{"n_head": 2, "vocab_size": 2048, "norm_place": "pre", "qk_norm": false, "tie_embeddings": true, "init": "normal"}
Each number is 128 + 24 x the weight over the matrix's rms, rounded and kept within 0 to 255. Layers, rows and columns count from 0. Numbers have three digits each.

# q: layer 2 attention query, 64x64, rms 0.0618, rows 0-63, columns 0-63
# k: layer 2 attention key, 64x64, rms 0.0623, rows 0-63, columns 0-63
# v: layer 2 attention value, 64x64, rms 0.0618, rows 0-35, columns 0-63
# o: layer 2 attention output (transposed), 64x64, rms 0.0768, rows 0-35, columns 0-63
q0:133129127117117126116119117120121143128131144124148126121125121120121127129139124125139121136148105133137139135121127112125132134135124125118130122134119107115120124121146119131122119136135131
k0:131126138111127131141117108114129119137117127135119152133126137109143131127120162121138118112115118142162131142123122139147137125109123126121126113132125109138124126132147125151102135129141137
q1:124141140141128111115095130127151135126123123133134123119130124099116135123121112133145125126155127147145140150139122156136131128120128118121130142118140126116140137129126126129138139143127132
k1:128103128145115132114124126143147109136135128137147134126092131114130113108109146123094108117124125120149133119138106126127139112123120108132120112129121095155138134123155136168125143134130142
q2:111109127114123125135151135153112136147145156126145121156132101144128121135129142118127131126118109129121115126121125124119111130121129127126126121140108111145140128121121121113148119133145129
k2:112147129111143134119127141106126125112125117124109128143152123138128129144124146141142124136136131136123136161115144125120111140148114112107121117126143169111116113150142119117129133124161091
q3:107146128132136118158149133137131102109117121122115132136143126149124140130133124122099124136116141116107129117150130108130114128128143143144131109125127135161113123147118149136116130113118121
k3:106159124133135140132127151143120134128135117127122116108141124139134150117163128140116144133132120116108152125120140124108110147156146150135132132089145133133106121135109143086129112124138117
q4:154118136120137141144160122118131122122112153119144143140131136146140112145137134124139123134122128118146115130128122122141139155129135118112118118138129120141138128122148111155125115146150127
k4:130081152120123119119153092129132139114103143149134159130081136143187105123120126099125098144115127129154111132120100141145159121099128151112112128155088092127130128128145109152135126121145153
q5:116128112112131123130114127123140147128144125134139121122120107120123133120135131134138140140148114136132129137127121121118107125109122131148146153132121116117130143136120147108128144122111125
k5:113157119112157137114124137140112130138135116111115113140133118125118120138104118132132130129134135105136145134145133124117113136164129125126121108127148127148133126119110141122135140137139128
q6:117135117138123112123163122119134122098104149118112115129176138136118102135130121115137113131128129137130135119146125114132133160129144122093109118115152141117104117117174090136107088133132125
k6:143093113114094159131092123126172111121132143153146154100107147100155128124137176157142138106091122148172136129093107140199140146115142112088118104107129150114097134124167111168101115117128077
q7:135138138117127109140148128104119122100104143114136139133149139139130126135118134117130113117137122116132130120141117119131136127124133109122118130133133118116117131148141111142120113139147128
k7:124137117111114125140116106117129126110113122126121132112126156122138134137136133139142133141113127152144124138124127123137130131105137138155139126124125149132108133128150124133111139114137117
q8:120138120123132122124118139119123141123139135134124125126131143137127135134120131134139122122149119125121133135131120130112114124126123119151141150129150121118128124149125111116134140126124124
k8:136167099127127127114127135141130130120137131112116105115162132138116124134146136139138141137116124134129137146133155131115113145151135109152145120111141142148132129117136134146131126107116100
q9:117147146133136113138109113135113131133103111127137122120153131121108118155131129119134121124117117124120145130141124125120142126137120136143131104089129133173131097126138113133103130147125132
k9:151115139112101151136117125121138109140123178133137141123114122130116128120141160156128146138111143160137117115111119127125117139155126124125127135102150116155128140143124150114102127145128110
q10:117133142147137123140139143130118113120131127129103130132131138158128137126126118121105115133122135122117132112141124118137134131142127135134126103127132128163123123140129147134119139127124128
k10:107150119119128152127132145117112121102135122133127132110122128157134139106156136126113125120143100137099143116138119112118114143127122144126120126123114121130114122134130116098132112124149140
q11:119125118133140114130124128125146115132113121122113132133136136116129119136126113124125120133142130143134120121138136139138138121109137132145128130135122146124136136138112137123133120109135117
k11:104116128134146137113129136150138140125140125115164121127098104117107131116127120116100119125132126110147115106126131114134148118149126115116112129102139109157137128112140144123148129115124148
q12:122127139129127123144117124134117118134117110141135145137128147126139130146127122117125108123119131122120123125142126121139136117133128141151125110127110137159132108135118131134114132125129119
k12:128118123123117129149137139100128122129133136120126137122141128129112117125154124143124131135114125138137126134115136120126122129147122110129140132107125129141121121129120125122107123129140117
q13:113137128131147116127118150172128112148152102149150123125135098106143124133122154134128149130103130139130134146128110145144085127120130152127126114118098118156149122102115153117145130135118139
k13:104090156131141129125150140165114132152151149110168101182111102153117117117092105116102125148174128090123120128118125119090149085147097114101104141100155108137149156135103123123173130148148139
q14:122127116139121144134137130135103123126136131128121112118120132126122128139132142141133126129111136115127130121113136116132120133130134138120125107125126134143131127123136134118130121129124117
k14:141119131123110144139129138118120120138127130134140121130123113136146134129117137125132142130122138130125124125113121138149137135114128113110112122138127142130142130125123116124121129139145118
q15:121138119126133141128150115111121135125115150122111119119142143141126121136148120127126116132116125115117132120120140114107148135135131138120138108127125124136106117121157113137109132124119124
k15:144142114106108162131117118094142115135124134123112144104151144136158126157153146149149139116090120142134134129115128153147129139127157131129132102116117147092108123121132121124090110125141103
q16:128151149133132117107119128124126133132142123127142128114128126132129125121130133135120141130136121137123147127128114134115130136140128138117127135119127113142117126114132133125128142138135140
k16:117135150136121114136122104126114139120125153136120140147130134143129137123110122115111119111134113139125120130152111130117121106093114153118108135140124105123136135136123123109134115133127143
q17:128141139123129102109126142137114143115151125121138118127151106136120129114118136132123141138134116141116132135131096122120092142126115123111115142123144114109132112130117131108146121144130146
k17:119156114116136107145112135137100130136145126124126084139149151142090137136100147129155124126135130151110156145123126107100083159128117132136134123113157151150114147126125134100112140126098116
q18:139108102134114129118139111120147132125118145129117121122121123117108125117119118127150130122122148130143122118120139138124142129124130116120130141133152151102109132112155091145128105136132131
k18:163062143122100146133121115136140120120120129157152156120090126102163116125121122136135103116087135121142099121118104159160161129116153131114115137147104115100126111110161098188092146135127122
q19:121129124123134142126129143122119121128130128152125142129124141132156129126130143125129128118121124117119129135128123127127119122131136128130130125130115128129117129127128116138116137113125128
k19:139148108116119129150123142109145123118134121121125137133175140136117121154151126135152141135136140150144128148112146129147120120125145111138135129129131156119133133129104126129143111129135088
q20:143137150108115133136146105103120125120104149110141153133135140150130138125143125113111111122133116084134131119137139104116158124145136113119114115140139111114106110141136128155116110137159125
k20:134147136110122118162104103095122131111101121126095136114128165118155163150170124131143128130115115166111123125131138132126114146103139177157153105145107137100094105150118111105104132137146136
q21:145135151123131140133122126113107129129118134129131135121127148120125133133127126130125131132132131132131124142114127122125152123127113118121120132135127124125145134143117126126122144133125143
k21:141147113130124139147125112101117110123112113100113115118161169132113134145131137131141133127117148142130131122138149121121124147130127117153166128135114142126118130129128136102121137131129119
q22:118134116104128106117173134119143106112131142122126131137160114147157107123127143120131149137123134138127117132141105111111100147102138124118122152140136123109126129118134122109125110120133140
k22:114145117122152104109114119158118143141120133127138116120127133141128131145130109119121130138114129107122132133114125113111117125130140148110121118126140143132090128128134131126143130102118103
q23:118129121139134149123142125134120140128128149099119118119127125122117118153153142146142104124118111118131137119120141132121136145120148128089121098115133119143119139112161119129129123121136113
k23:111118133108107149132139105110143130125107144153142142134112118130163123125112140121130134136137131123128125121121127144159178113099141136106105110153099118113144122128124121138126113145149132
q24:120130118138130126130131145145133132135167116119133134131120100142135142122125149147133147133136124136112132121129110133121096127127129141156137153133142122147135142131111154111151138129124124
k24:099159127134167100109137145152111158129135124116123100135134110168118136111116096129110113120137115091086143122154136095088116147146125147130121141130142122143145142145121132106136141133117144
q25:118140116138117114121120145133113136100117123122105106128152135125104148121131124130125117128144124144122137122131133113139123127117126125116121126127144135101119136151119138118129113112125126
k25:135161081134114145130085161127132119139161123118123099112137125105084140131130155144145159121121138128150150129108157139135112159133109104131145115096142176130121135115130158120139123115091095
q26:115138116137124153146106140139125108122119097164116138094125154109138126135130130142134122117124154133128138122129135125145135110125136154142139119104124151150137127122131143127106145107096115
k26:140084138128124125141144154134148107137132144131163118146128097126132103093127095134117161116145152102162116115133132145137161088140138118114120157130138108139174124119108117141179121140120157
q27:132116139138137129135133141132098119121131124120124124134139127119119111168119147127137121139115128140138118137125119123130121131114118119119118098117121128159161124124122114117123119127127120
k27:113094141112116150118149130139099121149121154126170121137087111121103115116102144102118142154137158124141107124091113132135158119127107100096118142112114108177153154121129131127139157130142127
q28:136130148135129143123133139122102119135144133129112131112119146135127127126117142137126126125125144113136120117110113118122143122141113118126112122127136133151137109121125125131129142129131140
k28:131071169127113130145150106106133131112123145123134146150105122151134127104126104125108118133125118158117122109128112124131141125106146124124125155158115103115137132154136108133132139119148147
q29:141112143114124120129160121115123114141129157116156128146105126157131128112121132125102152129114134105128118115110115134112133137139119112116120139151114105127139150131116143124140126149153138
k29:121149145136129111137124101107093147094114111143075143136126150157163160157156115111116103136150114134085126143156111101114113140105133151139147130158137149110124121166139109094124130117157144
q30:133138126129130121130124130142123127119135116141144127117136124131138131123122142129136137124121128125122137134130115124124109131130127140132133135121128119131120116120140121132125129139122139
k30:140117142119121116140133145140125120136143132131116142148152132154132126115125127130126135140132137131139112144127112133115110122122119126132137142118141129147130144135111132136114134128108125
q31:131121108130128121130118132131144133122128127133116131121126126111132139129119122124145123121126129140124113124133134135132125122107135136143136135139121152113114147119134113128130121107115128
k31:136118111130119141139133148135151117138137128136145148113140128108114130142117133133146138122114156108147140149131135146143146136144136126130131129129127134150119123112138141156109146114106106
v0:136127127138142099138117136121104124115118126143136128127115144119142129126107138126137115136119139112132155126121110122135106120126130131143122136136125125157130134125103111155126132122128122
o0:114127127120145125128125119137115124153111142125135110113120129144111134117118129136101123135121133128133130120127136154120133116117121123134143141109135150138127157151106128134128144110121137
v1:135128145127124118142152114111103115134123125111117150112125146122121146161093158117116107134132117128129143143118136143119142128121130107107132121133121110153109135125109098133115145139114126
o1:129110114126107144133105131129145131114134105157139131132123122143143142110126114137156115111135098143143125117133132141140130105124133140153133109127128098125133154159153128158120128126120120
v2:133122115125127138122133113128130113107118147125133132130142116114125129136132117138115123130146133107138116127140119121133115111109140109144123122126121118116112156150115129130127126115138134
o2:143140129149135143128145153125121138140161148113131145134132136139164133130120153128128121129134125147116122135138101112140108136117159134075129130141146115129130115123142107127137114133129127
v3:113135112116101140130105112130151163133153116144128104127131139149137117094149119138118132136106135134136129133127143131141120126171111136119121117126145143097109123129138165095134134131140112
o3:148113148131131100128081106148170133117114116127115136111125125108101128124148093141175125127122141094137102106122137129097145143136109128179134128121113148146147125108126140130147144112125087
v4:131111140117147126128117142117131120155117132123124129125131125122125112133143089131125141142118118133148118122118135140129127117136128126128121136141132130129127118126114127123172142128148135
o4:130131128141136130124121127135107142145133135107131107141158145124127126149126144126134142132150125155114146150123133136131117135122132121102132130106149140120125136136128104117143108137126123
v5:113121122104112106132120106148126123140116140143147106123109132123135123128114151139115118113144115131129140129135144117138138117119131115151132106123130135131138132146121119149130148138126123
o5:127156125108142145150153131126121100146132123115126133119116131118126121140144130127098132122097134115136132112112123141109109134132144131132114130149139127160116142133141145139089119100105105
v6:137113109155130107127130125145116134102121127098130133126134115111133144130128127123152149117126100144132126116136101112139126119121124134135169134107123142162094145127127089129104133145127108
o6:153099132125146117120132121109147113137119134119117127122095097143122135122143123149107124152107135135154129141123120171104144127104086123137126153133136119135136151105104140148132149135129138
v7:137118156146146142138092131139133148151121117101122121124121124138124134119133126147122125144112104117113138143126131119119109115153114126113115096135130122144116128113112131120131118111138088
o7:112102122123131154119118118128137130159120148160122117130118155118113118104129115128137118141128146119143095106094138125122156122132108124152135115112134164125129145120149126155154150119110118
v8:134147132142114115127141166120118168134148150123142143139119104118137150123143147096128120120155131127140156121122133104132121157119116113106136144107129109145124112142111103119125121131143128
o8:091127125121126116106122122121123132114137126145144115140164134113146144113143131114123138103112128119128134135137140148091131114145122139167158167126136114112112114133135129121133143151127162
v9:105120146126146133144122138130138116133118119095145128116123118121121132130137144127135119106131110109132125128117139145134125131139135113141114135136124125129102143138119123121124134119128114
o9:132133129132093155131116115133134126127124125142125123126120156110123111114137122133156131140149122152141127129111129122137128122117127127135124134097150113110132152126163126134124132125121121
v10:139121133130130140127119143103141132133132137119119116118102124110131132133140103146114127132114130100150117149135132105127145131112130110136103143147122168106142116129123139139155151136123143
o10:150139142138135135137147161125112133128122141134115118132149115128135104126153124133124147154127141158101121101121100082111108131126138151070124127119148115126098109129156114117097120121096150
v11:125109144121122130129136121112147127140130117145109130156136138134120126124126102130130155130129138106126111126104134138130128141136141122122103141131123123104156117127134145107149154132119135
o11:136145092108123141120120116112126126094118095110124135114146120142113133130119133132112126141130110145120149127149145139147141142147123108112124128108109160107109122147120155155105110136129137
v12:139138126129114122121123112136109117122111114101149130126152115145109140143124129126128132106114123151111131125147121132150136144139125117112121107112122137156134123140136128130082133128114120
o12:138101133130116121146117107125161090110112131130156130167131123121120100143135123119152119122121145113148119110144134150130142127120110121171135110121116107134148140109132131158121134132130093
v13:121133123106122119130149136140148151123141123145145129134126121148142117136136134126130120130122129114136122133138118124121119118137121133147114131132134133119109126131139132132118115130132114
o13:132136130137125125134123121126133144128132122124103131106129123145126139093140108123147115150141127136120139111120128120109127134139123143133124126128139131147137136135135131115114138126120127
v14:144134130144149132118128113139105134134148149121135131133130129124135133136112123134140127153135135122155144158153129121139128118097148148112139131127129140137130127118127106118138127159162149
o14:138118134133155118124119139125144123146134147147117125140109110148172137127123127147119136139109133143120087121124109124113116131100114134124129127160126132123119133125117125152145127125131131
v15:111138125130119144153135129134132133137144121138138120115128125126120122116131123117136113133147127120118150120100123131131131114126122140122123095122117126129102105118139140111106117125118121
o15:102134147101109117106099100124147137128113130144139138108111148099150138130122131124137129104130124095142128147136148137113147120117126128161131160145118124110140117127144121135157144121153107
v16:146134118137131120138114122127106134130130129132134131139133122128131108122142106136115134124137144120141152130152131110138116123115129135118141120122133139129155110129144154136108137126130118
o16:118123142123147111126127120134141121138122157115136129137119125111149111151132134124099140143099144121134097125117136130104149141116117123130143139129106139150121120106127132138142137132134132
v17:116109113149129134127103128133138124134116141126111116125135114129142127105112115167127129144131133120119089128120146116145151133138099139120129126136125131139129127131118145133135130128108132
o17:141153136110136165131148139114092102133130128148122145141136157133106122133119129157103131144140154111126144117121093098125101117133108090107107134127140154125130123138115153127115116106140145
v18:118129124123112111140095115129124134128118125113130126109118135129134123114146140128144135138125130123130135122114134127118118122146147118141128120124130126123126151137116136121151142131142111
o18:142118125135139136135130115142131131153139138113141119112118127130099132127151133140112128113112125123144116115119134140131133130130132116118127131115131140146125132118117133129145128122123104
v19:119126118129140128132121128135150121116141142124128138145135123118126137103113144139134106128121143105133103124111154111123120127130127140119114143133120123117141122143129127131151110125140132
o19:130149122118103142148133119138118111113127109143124136135103146127107135105117124133111152139123139125122120117134126122155103122144138102119116136117119153105133142147112186114127115117140138
v20:105141122108141152111163132144117109158129110131116119136114132098123106151107112108128132108121104114135147152113122144122159128113150136141116104149128142113150128122159105145125138124118142
o20:131138141112123138123131122141118144124113120143134151122132138129137115142122111120138116116129114140110153131127112120149123128124138130087110124117128136130127112106176111137094122128138130
v21:110129124136117156113134147107109129132152133134113106103111148129122115112130133152134122158154106160123115121113126103129137121142127130128118144133137124111103121111132135127121131135123147
o21:127124150133117126136112129127125131137105136130128121130133149122114128153146111143145128111157116107136111150120137104113133118096122134163130137148116097106141128136100121104160146117146118
v22:138129134126127123139121119130131144128164116119140125140118129113139129122121138123131126119130115118144148119120153165087160131137139115123169126121129103110133132149123111115147134133139112
o22:142123137140116127129124122145133136105146082143092170113101122138137137121138112140097129120117110131136127148134138132137119127165143121108127119127128141124110107135134152146125114133133138
v23:114117125131128131119104139134145134130115130130124103124121115111139130111146119124139132106092153120113119129118148145145084141142111139144111150131147141113137121138128135128143135117149150
o23:153136147144143110136131138137103098116099120112126121132158132123083115141117142121134137145139154114115129122136132122135122145143114115117139147115141150131136141132127115121124127133107126
v24:121124106112131112156123135126131125107127117121118140128122135133136137143132141125114124127099117107143139123133135127135141125120121109147158142119132118121116131123125148151119137122114105
o24:146119140141127137129118134131130162121140118145116148102108129128122128109141116139134133147132132127137123117103118117121145136141123125105119114112117134158123143112134134125118148122109155
v25:119125142146130108142117130101145130125122141132125109116110145118129138129126150125137125137122133113106130131140114132150128155117113133147150130133115143126131134104126133118112121121109134
o25:104157111107126151105154151129127130133135129157128134102131087108143126142128159138125143119133144128166141133128131109130124140124134127136132130132126118137117129131126126123102136111117139
v26:113144109131141133110110125114120132141130096144125137127119140131155132116134117143101124123140158130135146118103140136127151134118118126125128140140142143124119152110120137130138150123114123
o26:128138148128131112134116139142130158136148140124123118109136155124106116122127115130127116117115121122120148122137117130110147103143136133132132117104126137161130103109130110113115135112131151
v27:108126138134119140102114114137136149137146149126121131141126101112127151139113128099107134112107143101131122124133137145110137128137150104111143139139115124133111115134111110120128105137120139
o27:138118134135125126117125164136131131106141133144125154140151128132131147128119130124142112110120119108115121111153111112139107118151128122115125131149133138113110104137147118146118118111124134
v28:124127125117129131152134143141110120089128149144172152144151125132134116145135147109137138113147104132132135116163118129085124112125148098113152130102113115150117141142133101159083121134115126
o28:127110135124092119134121109137136138150138141089157139144090115115109143132157121107097128131129099125145122112129154158130142128135141134136115144125116100118121139138118149126149143139140119
v29:124110126145153133098111103138121124164126108131109106131128148124133124115123094149135141123136134149149118119117148133144117115120117137128133135149133132110108119113135110114167113136145116
o29:128115108146149128117118142140131145122148117108080127123120144122133126129110115154126117123089130144143126147104122150142136116125128120121134119125129148147132123111113136122138111119125136
v30:126127102130145127154148128158126120111107116118119144137130108126129139137123133130145122127130130132120135135127137129125120124093140128129141135090125125137125133121142118157123128135128124
o30:150107142134129129131130124107112142124129121132146135124106141136109136103130127130120120133129130122140126117116114147145154121132114117106110134144126123130139144115133132134143140150122151
v31:141126131131136157105120125117128147156154108150130116120118127132113121116144123152105123145146114143119148133123123122107151128139122114116146138118120112118121142138113132117129152134104124
o31:113126130117116150127130127119140136134135149130123138141154149132134122153164115121117106102133118117143117144138153126109158126131141129142143115140124120112112091132122131129135151128125116
q32:180086097168094138129127110142167126144138100177170126121093087144156161051137153109124142114095126137118152118125089156188107127136105118116106139131131096075126165130157105172115097151092119
k32:106096157108116103122089124089156165125089129079110161126082146120188143114112116140125103139166108161142121133087115158115168147089171146109092200167091106154139153173124090110116141105105156
q33:231015156155051159132105130107196143129168172172170137126004079123153098069087138167143164127105151178178158104074065187181123151142125112071101154113198092096134191078228119203117093171123105
k33:095117202126113106149116116117125156114101053167141174145101177176196183046130112078090098095130083144097090129187067117191132080077164189092110097220093095091125084203107134165121161138131173
q34:162148125089128131139143103101124143075097145139098120138143155122084099139148075148126103142150093067128151137146169123124174154158111105098129103111133153080131094144143143166114111134164105
k34:132153132122140129096092115151128156072143089137168156129129096096150142180128165130184100109145119158141141109151064147182084103081181103133107098125151099089128132123131123120108112128151132
q35:126124175081087135100149123131139139136109155132177155158129125165157101106141162068109140108108152153148112148153075098159120118116138111097092135161141084103130107129120116114095143164149134
k35:154134117146126092193133159084134118101105134126100090137153127128109149121107089134119101153139155123114127113132115119121150150076151152098117139154153156078110125173146159152091136103128185
q36:122110125098142126123131102120139158142113117129137115124118135155186151095159098094111092124100052156079116145135122110147138111085143183104133112202103104128087100120181110152123137147128198
k36:106150153114144122109098148151118197144097094161080151140200141137160130159115115138136098102161128150112141122175153103122125136133160148135134143113126156080107086131107124140092138095132093
q37:129136144107173118111104097118152143121073094136159143126157106133153115163116126104135134120117084130115142135167115148129134158140137125157132121138099121129105116129137082150081130137107141
k37:124134169127146111109112156118111165171135082103095103119088106111105129148119143141139114118152099116169145123095144166147123124123148124090129125173129129085141136151154157125161125095157096
q38:098134122088144106148118163174104123163163125131092128159113120167134189143109149094101140119144126141086099135124123145085108121122135159167157127164108149142122128153069155080145151101101158
k38:113118110117141102152149125139165107112080170109182079136194140157063085090120107159109145123081141084121110094164130108125110157184142121155143153094161157127116127127106130101125154132120105
q39:139073188137120090114117160136141169166142110144198168149045121150173154058100111145095148139131146183131116123113054203179113133101134168106107159162134074108168173152146156129111164162116200
k39:092125126130160119119096113153117148155091108133130097128132151200108178115137066090114169134142064124062124138141162097134109147153118160160135152203127171100103088150137122113143130095115165
q40:106123125149143112120126150127143123148133136165144120134134110139158102125118130119133124139127121176109138133155073135136092110084111141122100148130130125123133124115149121114100124143116170
k40:134108122108154110131121152130135127130116113091094147145131147124130164133102073144123158116133134104117114158136140129115150138130154158141177143118147124112122113136107103107132157089113122
q41:142173118129162136124123136092103074125127136092070096131181157076105081176103107164144157129116150090149118147111146092114135145167084104147100074119129187112132088087082152098184117105120118
k41:138090141145110142119153127113153085148127134161139123082103122125087137135109160139145130134123141103143096112118108157105111113123122094095151097047175140177152185094162122147092138141125085
q42:154123099108090144150121107135116116136161143124128098146147083091088100142119161165182131141099189106146121116105115136114108124161100079127144104069121161132139145080134146121119097117124087
k42:153095147145125149085162152115169120119112151144154156134106092160125088112111166109115163135118119166148111123140119119150142127138130092073092148130180103134139135154141104137116112163132142
q43:094172131089143128140134111140063143144092115135124112154173174122129136186142129096113128151170070094110140136089181121063167109149137142165167142175107123108120113161069156086130164111129145
k43:124171101122191114090119132103148150128137177117134101138171124107030108123109082173150122142147132104104133104193147115116123173186116060133145096070153217131125102119130089113175091103125138
q44:100110151119127114109102166109134151153143115164144105107119125123127151107099138132138164145145118156116100145168128137056114134143123149115145160130142143159150115112137101068132128114093144
k44:097132106138162093115135122153122110167116146101117125098115127153091132106115132135090146073099126080105155098116156128184148109131134142198146132112108135140066144132107166126175177144139098
q45:116135148120138114136106126136123154151128105129141138124069157167155151092127091092109128139121099122098116160138130115134126133096167180154131153177090114096132107150105170091150211143118166
k45:068192101095193097101105136127173145132139172120121086142186152154104139143148087159122127131168096085055150119148132132044092137156095148207166127102149159128123104149093120107126134100163127
q46:108146156148164080122107132180176168152126141107175143163122109134132157084133116097094152102122090137084092106160122141119087148128132167165129155176114145105127101140107145093165134114154165
k46:113087093059140106105135160143112123163142170136085106126126106220095113142135083156159124141113113067104136126118174118097097122119132128169145143102141164129150149111109116112151189121129139
q47:110113145106056097180094135090143135066114117141179148155135115125150182091137150117090152122139137144101124121147128128132135116138139150133169183087102074136081169183136180119090137137101112
k47:138115158171152092158137116151113141149177137098059106099144168165121124101134108103110121103100152122078128075129175152092169133151129141157120143144134146153118109157062094113184136102114171
q48:152116088137114159110156139120133106130147140136131126149155095085107103146114188121159144108116129110172116111108142094158130149179118026124122087092144157140125126101117124147126073144181071
k48:147073163108072108138115139098144143136129133163159127125058109109152098162128115145141104135116149159175145154121113185135142074101145146054096130147124086103176137108164124149132091142092146
q49:134048154151090138113132148144192176139160124152190156141036102144162158044145122139104118118112118159158116148115066174127138096085128160091097198190135045087150142140168142145165148139153168
k49:086167115135146095159096113136116143101075098081099116127146128173172142123134062095111111163145085171040155148150149137120122172069123168180163135137096113155097162156133132102125162132108169
q50:137173129131149086112149145123132148104123126106130135098191168161117107165111119119139113119120140118094145123153127114102140174167115129137131118093130168147138106114112145105129106120118124
k50:120130114101137180147153084104102067153142139134114137138097089096132131112131153176150155113107114105145141121092130151139127088121134107128115117117131138121148147085128125135119155100117084
q51:128194096086194105100124100108112125141069150082072103097221170107108086236165078140152068139150082061125154156126209097044198130110142119211157134098104152124106101135087064092138158107159132
k51:100145111135128170122149132146095088092170111103101139133116076072088085145129165159158171142148163102187140125105125124140119131157097079090134064113157129146139123088124157144126108099134108
q52:140137118134150133115121170095113102160130129149109080123155107134071084178122148175160145127088153102174163127119171154114099125214105100127141078054145190154156145100111133093124099128098089
k52:114065105120148146108133144133162085142153136173151148120134134074151130103093191161103186108090167114143102074079068157157147140135142081141123149127133137149102129105142121203151112119146104
q53:115142113109159117180118109123084132130105119089098125151186180125132165171152122091059100139133093126096132125157152085137170097136165166137127087183075148134107086170071150104113144102153134
k53:124153136113146126108096172119144125127101157121074110121209134110088103174156139168166143102108193117153097147118136168075144158130138110181137109092125204142133116101100109127133133089087113
q54:113135149106090114134122141127136145131170150163173153131094120115151130111132151139123136104135149114118106114141123141110104119153133083124150160115133105130138127181108131122124161125112096
k54:143135120131181122118123106146149142146136156120118082135146104141068121077112083100112150163146152134123142093105133117150096152116132165161100152153126138107134116094129131101146123136113198
q55:115106164134105119149096135136142184156118106146164156171119119172208169096145094052089091153123069220084079144145116123114098143068133206156141154182073071107138137178167122123096153135099174
k55:107130110130161083150069149182105165090120123111063062138157161127052151125113054157093122089193083065050153111127179112096135111165131138170169151111152168120143081207027143042166161085076133
q56:091136171109134124132109081185111176164084122141125115169105187161178174113165034070074100151184068190059123136159157071151115126064148244158110121234066108110111108205110173110108163081145179
k56:075234116120196089153123200166106124111123133089086114156189130151054167180124112131106087114129108067101123099156176110044082164191152109161169116117143188092122100143074116048171133149108174
q57:097186103142161147092124111097091134123096141113062089092173157071091098161156141111112099163170116098144171123129181091073182135142128121126129096100157151109088101151144095134142139124150162
k57:182122116137128152158155132092134087087160106139137176111106146124127124151085152161215129114159170144193119185124139127189125095097130064123123122140114118130146136080128165149151119150143077
q58:122050161152103135122145165169173100187209144166183122151069035105116109090104172131102212138078183217173090105104054188142096126137093092058144161087106129167194165091146138115137131136106112
k58:124084128115115080097142171130143172136108168103182130161093145209085130056119075119049127100112118093054103099144121118083085138133128137192119160158150086166105149128135126102105170161095162
q59:165137114148153109094119117111151146129137128141212094133172092084096079152101153180179164103122138170154169128106109186138129147151108103087129122033164152103142140090174101167134110169135093
k59:154100182068079123120132155141116120121155125179111185103079118135142138114124125110140152112139102157147121118155098161196125155122164124091122138157124108111130132114140138132067137102131130
q60:098161149113162101151117118123095148103063130098101147137168138123142205134139085072106061113163082126119122116158128126103177111100125137142132117206100122045082135172107137146129156116154187
k60:169146137120092124141059138081106125117071072138095069091114176107097104210076156114172155155134109099131153169155176137160122141130169133134122087127117156116151129161100132114122117120130106
q61:098141144129128104187095079155071181128037078064079103145141205177202207116160051074117050114169022120041142173155142086110201117069191232142115120202071091125095099224142095145100165115157229
k61:106165091141146094091137135121109123127101059099053114123248137069125129182179148108116116138163100163105124152143182104132116113165124106123121083139148198091093086141081154114139073104098083
q62:165091137133069143129126146157150092142127123163181165101044095105167108069114157129115144094081169142152098108111070156182091130081150156076084113132137069158133156075182132156127098137132130
k62:117104166127102121166108102121139129075126103123093145140146147164158181117153113077071081159129098125101128177148158091122136111131122161137125165145114124093102109164156129164098148147121141
q63:116220095129192127134156151126070090111090160062094108081230140090061120208165160153157104100159127070104136130129171107050150135164148093146157061096145155168077103125103096107128097093143103
k63:169086086102105172137136082104173087094138123142110141115150103074131072155157160132121134123066180125231135140090150120188146146120132095075124100058111141136145107044148117183097125150161061
v32:133101057189153131108095128131085165150075139152109141122112186139144160113116128176114123164131132131166111095138100096176124066128090115129174160120147186148093139127108132176123086132093140
o32:143158158104111106145098071100177119093098099142187153120157135097166103137140126117139136074124110100091111152169148140136109197137183175112093128115138132066124108133189137133129126138135075
v33:182112101132180144128118085157091108115111068070126106142129117168124153166118128161095091106061135168099092157131127119131100160113126163152136126146147156138153180128160142188086135122129081
o33:111111089107093155107092145118143190098143148159165112104122116102116150101117151117168154152178073107150111123105149089114124125135127097116117152087123110103092101141162116112161094143136116
v34:150143098101138070132119129136092126126121112130129129172115081164170126113090132118106113153049171057129156114160129090113103170115125118110146173147148156143174092106101184149085145131105082
o34:160120108124082185142090144101138168126144122148132120148106175091098133161149120139181115131191051152140139165114156133181150099115133130164125129139121078062124154150127140150152127135155115
v35:152134161107116205125140106097155114098118103197143106133162100129119135168162039152104134128179132133100133137145066120115163141080119120155094071118110133099156130127162140132098145109189102
o35:102104084163122096139139213182100144118138113129071117111141141159119125088088200114120149117063147150120101108102131129146090118148120139121154118118154122154112175134126125121124121112062185